{
  "n_layer": 10,
  "d_mlp": 704,
  "activation": "swiglu",
  "rope_fraction": 0.5,
  "qk_norm": false,
  "attn_scale": 0.0884,
  "parallel_block": false,
  "lr": 0.00433,
  "grad_clip": 2.0,
  "decay_shape": "linear",
  "batch_tokens": 32768,
  "seq_len": 256,
  "doc_mask": false,
  "train_tokens": 167100000,
  "steps": 5100
}
Each number is 50 + 10 x the weight over its row's rms, rounded and kept within 0 to 99. Layers, rows and columns count from 0. The size before them is the row's rms in percent of the matrix's.

# down: layer 6 MLP down (transposed), 704x256, rms 0.147, rows 366-374, columns 0-127
# gate: layer 6 MLP gate, 704x256, rms 0.151, rows 367-374, columns 0-127
# up: layer 6 MLP up, 704x256, rms 0.153, rows 367-374, columns 0-127
down366 107:44 62 48 60 62 58 49 36 51 32 48 45 39 63 53 56 49 72 50 63 40 52 54 49 47 40 55 55 45 61 38 43 56 54 46 63 51 42 33 58 46 45 52 44 45 47 59 46 55 73 60 55 48 45 45 57 64 40 45 39 37 52 54 57 38 49 41 34 65 66 47 52 54 52 39 49 57 53 58 55 48 40 49 66 30 54 58 50 48 37 57 48 39 52 60 44 39 55 48 62 45 37 49 43 68 31 36 41 37 62 32 40 41 53 60 44 49 46 51 36 52 47 49 49 39 52 47 60
gate367 102:48 56 55 72 43 65 60 61 56 37 62 53 42 55 38 55 80 36 61 49 37 64 44 55 42 49 41 54 48 44 24 59 28 56 38 60 33 50 57 49 40 68 38 58 48 51 55 43 45 47 46 56 61 38 59 46 66 28 48 41 56 51 54 45 43 60 43 53 52 42 54 62 44 74 47 52 56 44 51 39 52 48 40 37 45 42 59 55 45 57 47 66 37 53 63 31 48 55 42 40 53 29 49 58 48 57 63 57 65 48 70 67 44 55 50 43 53 55 42 55 41 58 38 49 59 61 52 43
up367 097:27 60 67 46 34 40 51 24 37 61 22 51 40 53 38 52 37 54 37 55 52 60 43 60 50 41 49 38 47 50 63 61 46 62 42 32 50 40 25 47 63 35 44 53 46 57 42 62 43 52 49 67 72 53 60 42 48 44 53 38 46 48 27 56 49 57 48 61 65 60 62 46 40 63 49 42 51 52 59 61 62 46 49 44 44 48 55 36 42 49 40 47 47 58 47 42 49 75 33 53 50 46 50 45 51 52 55 46 45 46 68 36 55 64 34 38 27 47 42 69 52 53 57 41 53 51 44 77
down367 099:40 58 38 46 45 38 50 39 51 49 43 41 42 59 55 32 70 48 61 58 31 51 64 39 48 51 50 41 40 49 57 62 38 55 45 45 56 57 40 51 46 52 58 44 46 35 43 53 34 53 61 53 49 59 47 54 64 51 43 57 44 57 74 35 36 39 33 45 53 44 50 56 46 56 40 45 70 48 56 45 46 54 59 63 60 66 38 28 74 36 57 50 37 83 62 66 65 54 52 27 71 32 46 50 34 46 62 47 62 45 33 45 57 59 62 67 69 40 58 68 32 56 46 67 60 48 61 61
gate368 092:53 57 51 38 43 38 60 35 58 54 66 37 59 54 55 18 53 54 50 48 46 49 70 52 53 48 61 42 47 52 64 53 48 63 71 40 70 46 54 56 45 45 48 36 46 51 48 59 46 60 48 52 38 49 47 45 52 48 49 42 58 54 60 27 64 52 64 26 46 45 51 41 47 50 43 49 71 39 40 51 53 53 56 46 54 47 33 57 47 65 63 58 46 50 62 60 57 44 52 59 36 71 49 57 49 60 48 51 39 51 44 50 59 44 35 43 34 32 47 48 32 26 50 50 48 46 36 42
up368 100:40 52 70 38 61 35 63 51 59 64 52 43 58 50 46 59 49 30 51 52 40 43 41 58 43 52 58 35 59 52 45 25 48 41 55 64 61 59 56 57 42 34 46 54 49 45 58 71 49 51 49 59 48 51 44 40 59 55 41 47 53 52 67 74 46 45 45 60 39 49 52 42 45 31 49 63 33 52 44 49 55 45 40 52 66 59 54 31 50 50 43 48 50 63 49 50 65 47 59 52 58 53 42 58 42 42 49 60 60 69 53 53 70 59 54 52 39 56 57 58 43 54 36 59 46 30 41 51
down368 100:52 46 50 22 41 52 67 35 45 57 40 39 63 48 42 65 45 35 32 50 62 47 37 44 49 63 62 45 49 46 62 44 64 51 45 51 53 41 63 44 55 41 46 45 53 52 65 47 34 36 46 58 62 35 55 60 65 39 66 58 34 58 55 54 56 55 44 60 54 40 51 46 62 45 33 42 53 51 59 32 55 43 54 41 74 35 54 41 61 38 43 49 56 45 41 62 43 62 74 50 55 63 40 48 50 52 47 51 38 55 69 65 35 50 44 50 60 43 68 45 52 42 57 50 65 48 61 32
gate369 104:51 49 52 73 38 47 58 46 55 45 57 70 57 57 41 35 44 49 66 45 51 48 60 56 51 53 45 57 63 69 61 63 54 60 72 47 59 39 41 61 45 59 49 63 48 54 29 45 48 64 38 39 49 72 44 53 44 58 50 33 46 48 74 46 60 50 63 41 54 38 44 64 45 60 30 52 38 35 44 51 59 40 50 35 46 45 33 56 42 55 39 52 54 74 55 62 36 40 40 45 53 57 50 64 48 53 54 55 36 59 44 52 60 39 55 64 39 56 50 53 50 36 59 55 45 43 45 40
up369 097:42 44 44 64 41 50 57 55 61 60 55 49 48 44 46 45 47 39 45 52 34 37 50 67 70 45 51 57 46 54 63 52 49 65 46 48 48 64 33 49 54 43 56 58 43 56 51 52 85 35 52 39 41 57 43 49 49 54 64 63 41 58 60 66 47 42 31 48 34 49 49 34 68 43 43 48 65 58 55 51 66 34 65 34 52 52 66 53 39 54 63 52 59 59 37 53 41 57 63 31 44 58 61 30 41 37 48 63 47 43 62 60 51 48 59 46 51 55 59 49 44 52 43 59 77 64 49 78
down369 095:61 49 59 66 64 43 46 31 49 48 54 39 63 50 44 57 66 52 39 54 52 50 43 49 57 57 45 58 46 33 53 48 47 57 24 34 47 47 48 58 55 48 65 61 50 41 42 45 57 31 67 47 36 45 25 25 41 37 22 63 47 38 40 40 29 71 55 49 54 51 69 51 64 38 41 37 52 53 59 38 46 49 39 44 64 30 56 52 68 53 58 45 58 53 63 48 56 25 47 49 47 60 49 53 54 54 45 48 45 55 28 57 63 40 57 50 47 55 61 45 58 41 51 53 73 54 59 56
gate370 098:30 40 69 41 47 36 55 34 52 36 44 41 32 65 46 29 49 54 48 52 53 36 39 38 47 48 51 47 55 50 51 67 37 36 51 50 59 60 37 33 67 43 59 58 33 51 51 35 60 48 46 64 43 67 60 34 48 55 42 41 59 47 64 33 35 56 39 48 50 57 49 60 56 54 41 36 62 37 49 41 53 56 44 37 46 52 49 64 36 51 54 44 65 61 56 38 52 57 58 60 54 39 59 36 38 61 51 53 51 62 45 26 53 48 47 70 48 35 38 47 49 51 32 46 43 55 55 54
up370 101:34 56 66 50 49 54 52 46 52 43 46 48 31 67 47 58 37 53 44 57 66 47 55 37 49 56 41 50 71 34 43 75 53 45 55 50 64 31 50 49 52 47 45 58 59 61 55 63 51 63 55 50 39 36 68 35 55 38 65 56 45 42 46 50 67 56 40 42 64 55 44 53 64 39 46 47 56 61 61 50 41 62 56 36 50 64 35 56 40 56 52 45 42 53 58 60 38 42 58 56 58 42 53 45 59 54 61 82 64 61 59 34 49 64 41 72 53 50 35 52 57 55 54 46 46 45 59 49
down370 097:60 26 57 53 43 55 35 37 43 66 63 59 50 74 46 51 52 39 46 48 48 40 42 38 45 44 62 71 42 32 43 37 59 51 54 33 51 59 34 60 53 59 49 42 31 43 44 51 43 36 55 41 54 54 52 55 49 56 62 44 54 47 46 41 54 65 39 61 63 64 59 48 44 47 29 43 61 34 54 27 50 58 32 58 40 55 42 44 37 38 69 53 54 48 24 59 49 56 63 48 43 53 50 56 52 59 56 56 53 60 43 46 56 44 48 54 56 37 25 57 62 44 51 51 44 50 66 43
gate371 102:63 39 59 55 40 46 48 65 52 48 51 40 69 70 38 57 44 53 34 42 31 68 42 44 50 71 36 52 52 36 48 62 47 71 54 55 52 43 57 56 38 45 42 48 79 58 60 32 63 53 48 38 59 64 46 43 38 62 47 56 48 40 71 45 50 49 41 61 67 43 55 64 49 54 69 50 38 46 32 16 50 39 47 61 56 46 36 46 51 46 68 66 51 50 49 53 45 42 44 37 53 66 70 49 47 49 44 46 48 71 53 51 39 53 48 38 44 50 50 55 39 51 47 33 46 47 38 65
up371 104:30 57 52 46 48 54 55 56 59 44 43 50 42 39 64 45 70 53 19 35 58 43 43 38 48 71 57 51 39 66 42 56 33 57 44 54 49 51 47 21 60 60 48 44 56 59 50 44 19 27 41 56 37 63 59 68 61 40 46 53 32 37 55 62 29 51 61 52 52 63 45 37 60 50 33 48 40 58 58 36 67 60 49 50 50 44 46 51 55 56 29 36 64 59 55 55 60 52 64 53 48 51 63 46 36 58 50 38 48 67 40 60 62 47 40 47 57 36 33 50 40 60 46 57 57 46 54 57
down371 101:62 58 48 46 55 57 40 52 58 49 62 46 54 41 55 46 52 65 57 60 48 44 81 46 59 35 55 51 54 47 44 62 47 25 60 51 51 28 50 62 43 42 43 59 51 47 49 57 54 44 46 37 40 63 40 39 64 59 42 61 48 27 40 45 51 48 53 33 54 67 43 48 61 48 55 61 56 54 45 58 59 64 52 48 41 68 72 64 36 48 50 38 58 54 47 36 50 38 69 55 59 51 51 30 74 55 55 49 40 61 61 47 58 68 42 61 50 44 50 44 53 34 45 26 38 45 64 53
gate372 102:61 55 42 52 39 40 55 54 54 33 49 41 50 42 38 62 39 50 62 30 50 67 47 43 59 60 56 40 43 58 62 54 59 40 34 49 48 40 26 52 59 42 69 48 36 51 40 50 42 46 63 57 42 57 55 55 53 57 49 66 52 62 35 47 41 51 50 57 69 55 49 39 62 44 49 36 42 31 37 61 54 50 47 47 64 51 50 37 41 74 51 38 32 51 44 59 66 48 46 62 62 49 70 51 53 65 60 54 52 42 46 50 56 46 54 54 63 54 47 62 44 51 60 57 51 33 48 57
up372 102:50 71 49 50 63 67 50 54 55 56 58 44 31 58 54 55 50 48 55 48 42 46 52 55 46 56 67 37 39 58 27 54 42 40 39 49 52 42 56 55 54 65 48 55 66 35 36 55 34 39 40 44 42 65 47 51 36 41 63 56 43 68 66 44 42 48 57 43 36 52 59 47 45 59 45 54 51 47 45 38 48 43 50 59 51 54 56 54 64 50 63 42 36 65 61 44 42 44 38 43 54 42 52 38 56 49 60 45 58 55 56 52 39 52 36 50 60 55 36 51 66 61 47 58 60 41 44 54
down372 102:52 48 61 46 55 59 44 61 53 48 43 78 53 46 36 49 53 45 59 46 56 61 41 33 54 56 56 58 42 68 63 50 43 34 45 49 61 67 58 52 47 41 41 41 48 57 51 54 24 52 63 44 57 59 34 36 42 69 44 47 50 63 68 47 52 45 46 37 62 50 65 47 49 61 27 44 73 43 24 48 49 55 45 49 46 39 53 33 51 58 55 47 43 54 57 54 50 53 36 29 61 45 49 47 56 55 37 55 53 47 58 44 57 50 59 65 53 46 52 54 45 67 41 38 50 49 52 38
gate373 103:74 51 60 51 39 43 46 47 46 44 43 51 58 34 35 44 51 42 44 54 55 43 47 38 56 32 50 50 47 55 50 45 43 68 62 44 31 47 28 60 27 57 38 39 45 51 51 39 35 45 46 39 50 54 71 42 59 47 45 60 59 64 26 35 60 66 39 37 58 53 43 44 62 53 65 34 60 53 62 68 37 57 48 73 29 48 36 55 55 26 36 55 71 69 47 60 42 54 63 37 53 30 50 49 49 77 45 51 34 50 49 45 49 37 44 67 62 60 66 50 38 43 61 50 61 49 44 34
up373 102:44 56 53 46 48 58 42 41 48 60 43 49 70 52 32 37 45 43 52 45 39 37 38 59 55 74 57 50 36 63 45 45 42 22 48 67 50 60 45 66 46 56 47 47 53 53 51 61 60 67 51 52 49 64 54 34 62 61 45 58 55 61 43 56 47 40 56 44 40 53 46 57 66 47 45 74 39 63 53 48 43 62 52 55 57 36 52 57 57 43 52 46 30 54 70 44 56 61 56 38 50 47 63 33 47 29 61 49 52 50 68 55 44 41 49 61 67 50 33 44 40 59 53 57 56 41 47 71
down373 104:38 44 57 30 35 45 39 45 56 62 39 32 55 43 56 54 41 44 38 51 53 78 49 49 46 39 64 64 44 38 44 45 44 43 41 47 41 65 52 49 61 46 49 45 47 42 43 57 51 43 59 55 55 53 69 45 48 57 48 54 61 57 40 77 40 67 63 45 51 46 59 50 61 41 37 41 70 45 58 64 34 45 47 54 55 32 43 52 49 41 51 38 47 67 46 49 53 64 33 61 46 46 41 70 43 41 59 41 51 43 39 40 49 50 40 34 57 57 52 51 55 44 53 70 57 43 58 32
gate374 105:33 38 46 38 70 65 53 25 45 52 47 47 39 56 47 66 29 43 55 42 50 39 60 59 63 56 58 59 72 58 43 44 50 53 63 53 50 42 51 37 29 61 48 68 42 51 57 40 64 30 64 65 57 52 60 55 35 50 55 44 30 55 46 59 53 50 51 53 45 61 48 54 58 43 55 45 46 68 66 58 53 63 52 43 64 60 55 67 52 44 46 53 54 53 49 55 40 60 47 48 53 45 53 32 38 73 56 56 34 42 36 44 38 44 65 39 56 34 52 44 51 52 38 39 42 76 61 42
up374 101:54 49 51 45 50 67 70 53 43 60 66 49 60 67 63 47 34 47 40 46 46 41 49 51 66 44 40 67 58 33 57 28 50 49 36 35 51 54 63 40 52 48 41 36 38 59 49 47 54 62 67 57 59 57 51 55 55 46 50 62 52 51 42 57 45 55 39 42 63 41 45 47 54 46 50 44 55 69 43 55 37 49 47 63 42 42 60 52 38 61 38 50 57 57 51 35 46 46 64 56 43 33 58 44 66 62 57 39 52 53 53 40 39 39 51 65 57 27 41 32 40 45 42 50 34 53 45 47
down374 101:42 40 60 56 60 30 45 43 60 36 46 55 61 58 46 58 48 56 50 63 46 54 60 79 61 57 60 53 42 53 56 38 50 52 46 60 53 30 75 69 45 54 51 44 59 45 35 46 44 53 39 46 42 42 55 57 48 41 68 57 53 74 51 36 59 52 50 68 36 55 49 37 58 65 32 52 40 45 56 39 52 44 57 55 42 52 50 65 62 51 61 38 33 44 41 65 36 55 50 51 45 63 53 47 55 52 40 58 40 51 36 56 57 55 63 63 56 61 62 53 62 56 37 60 54 35 52 57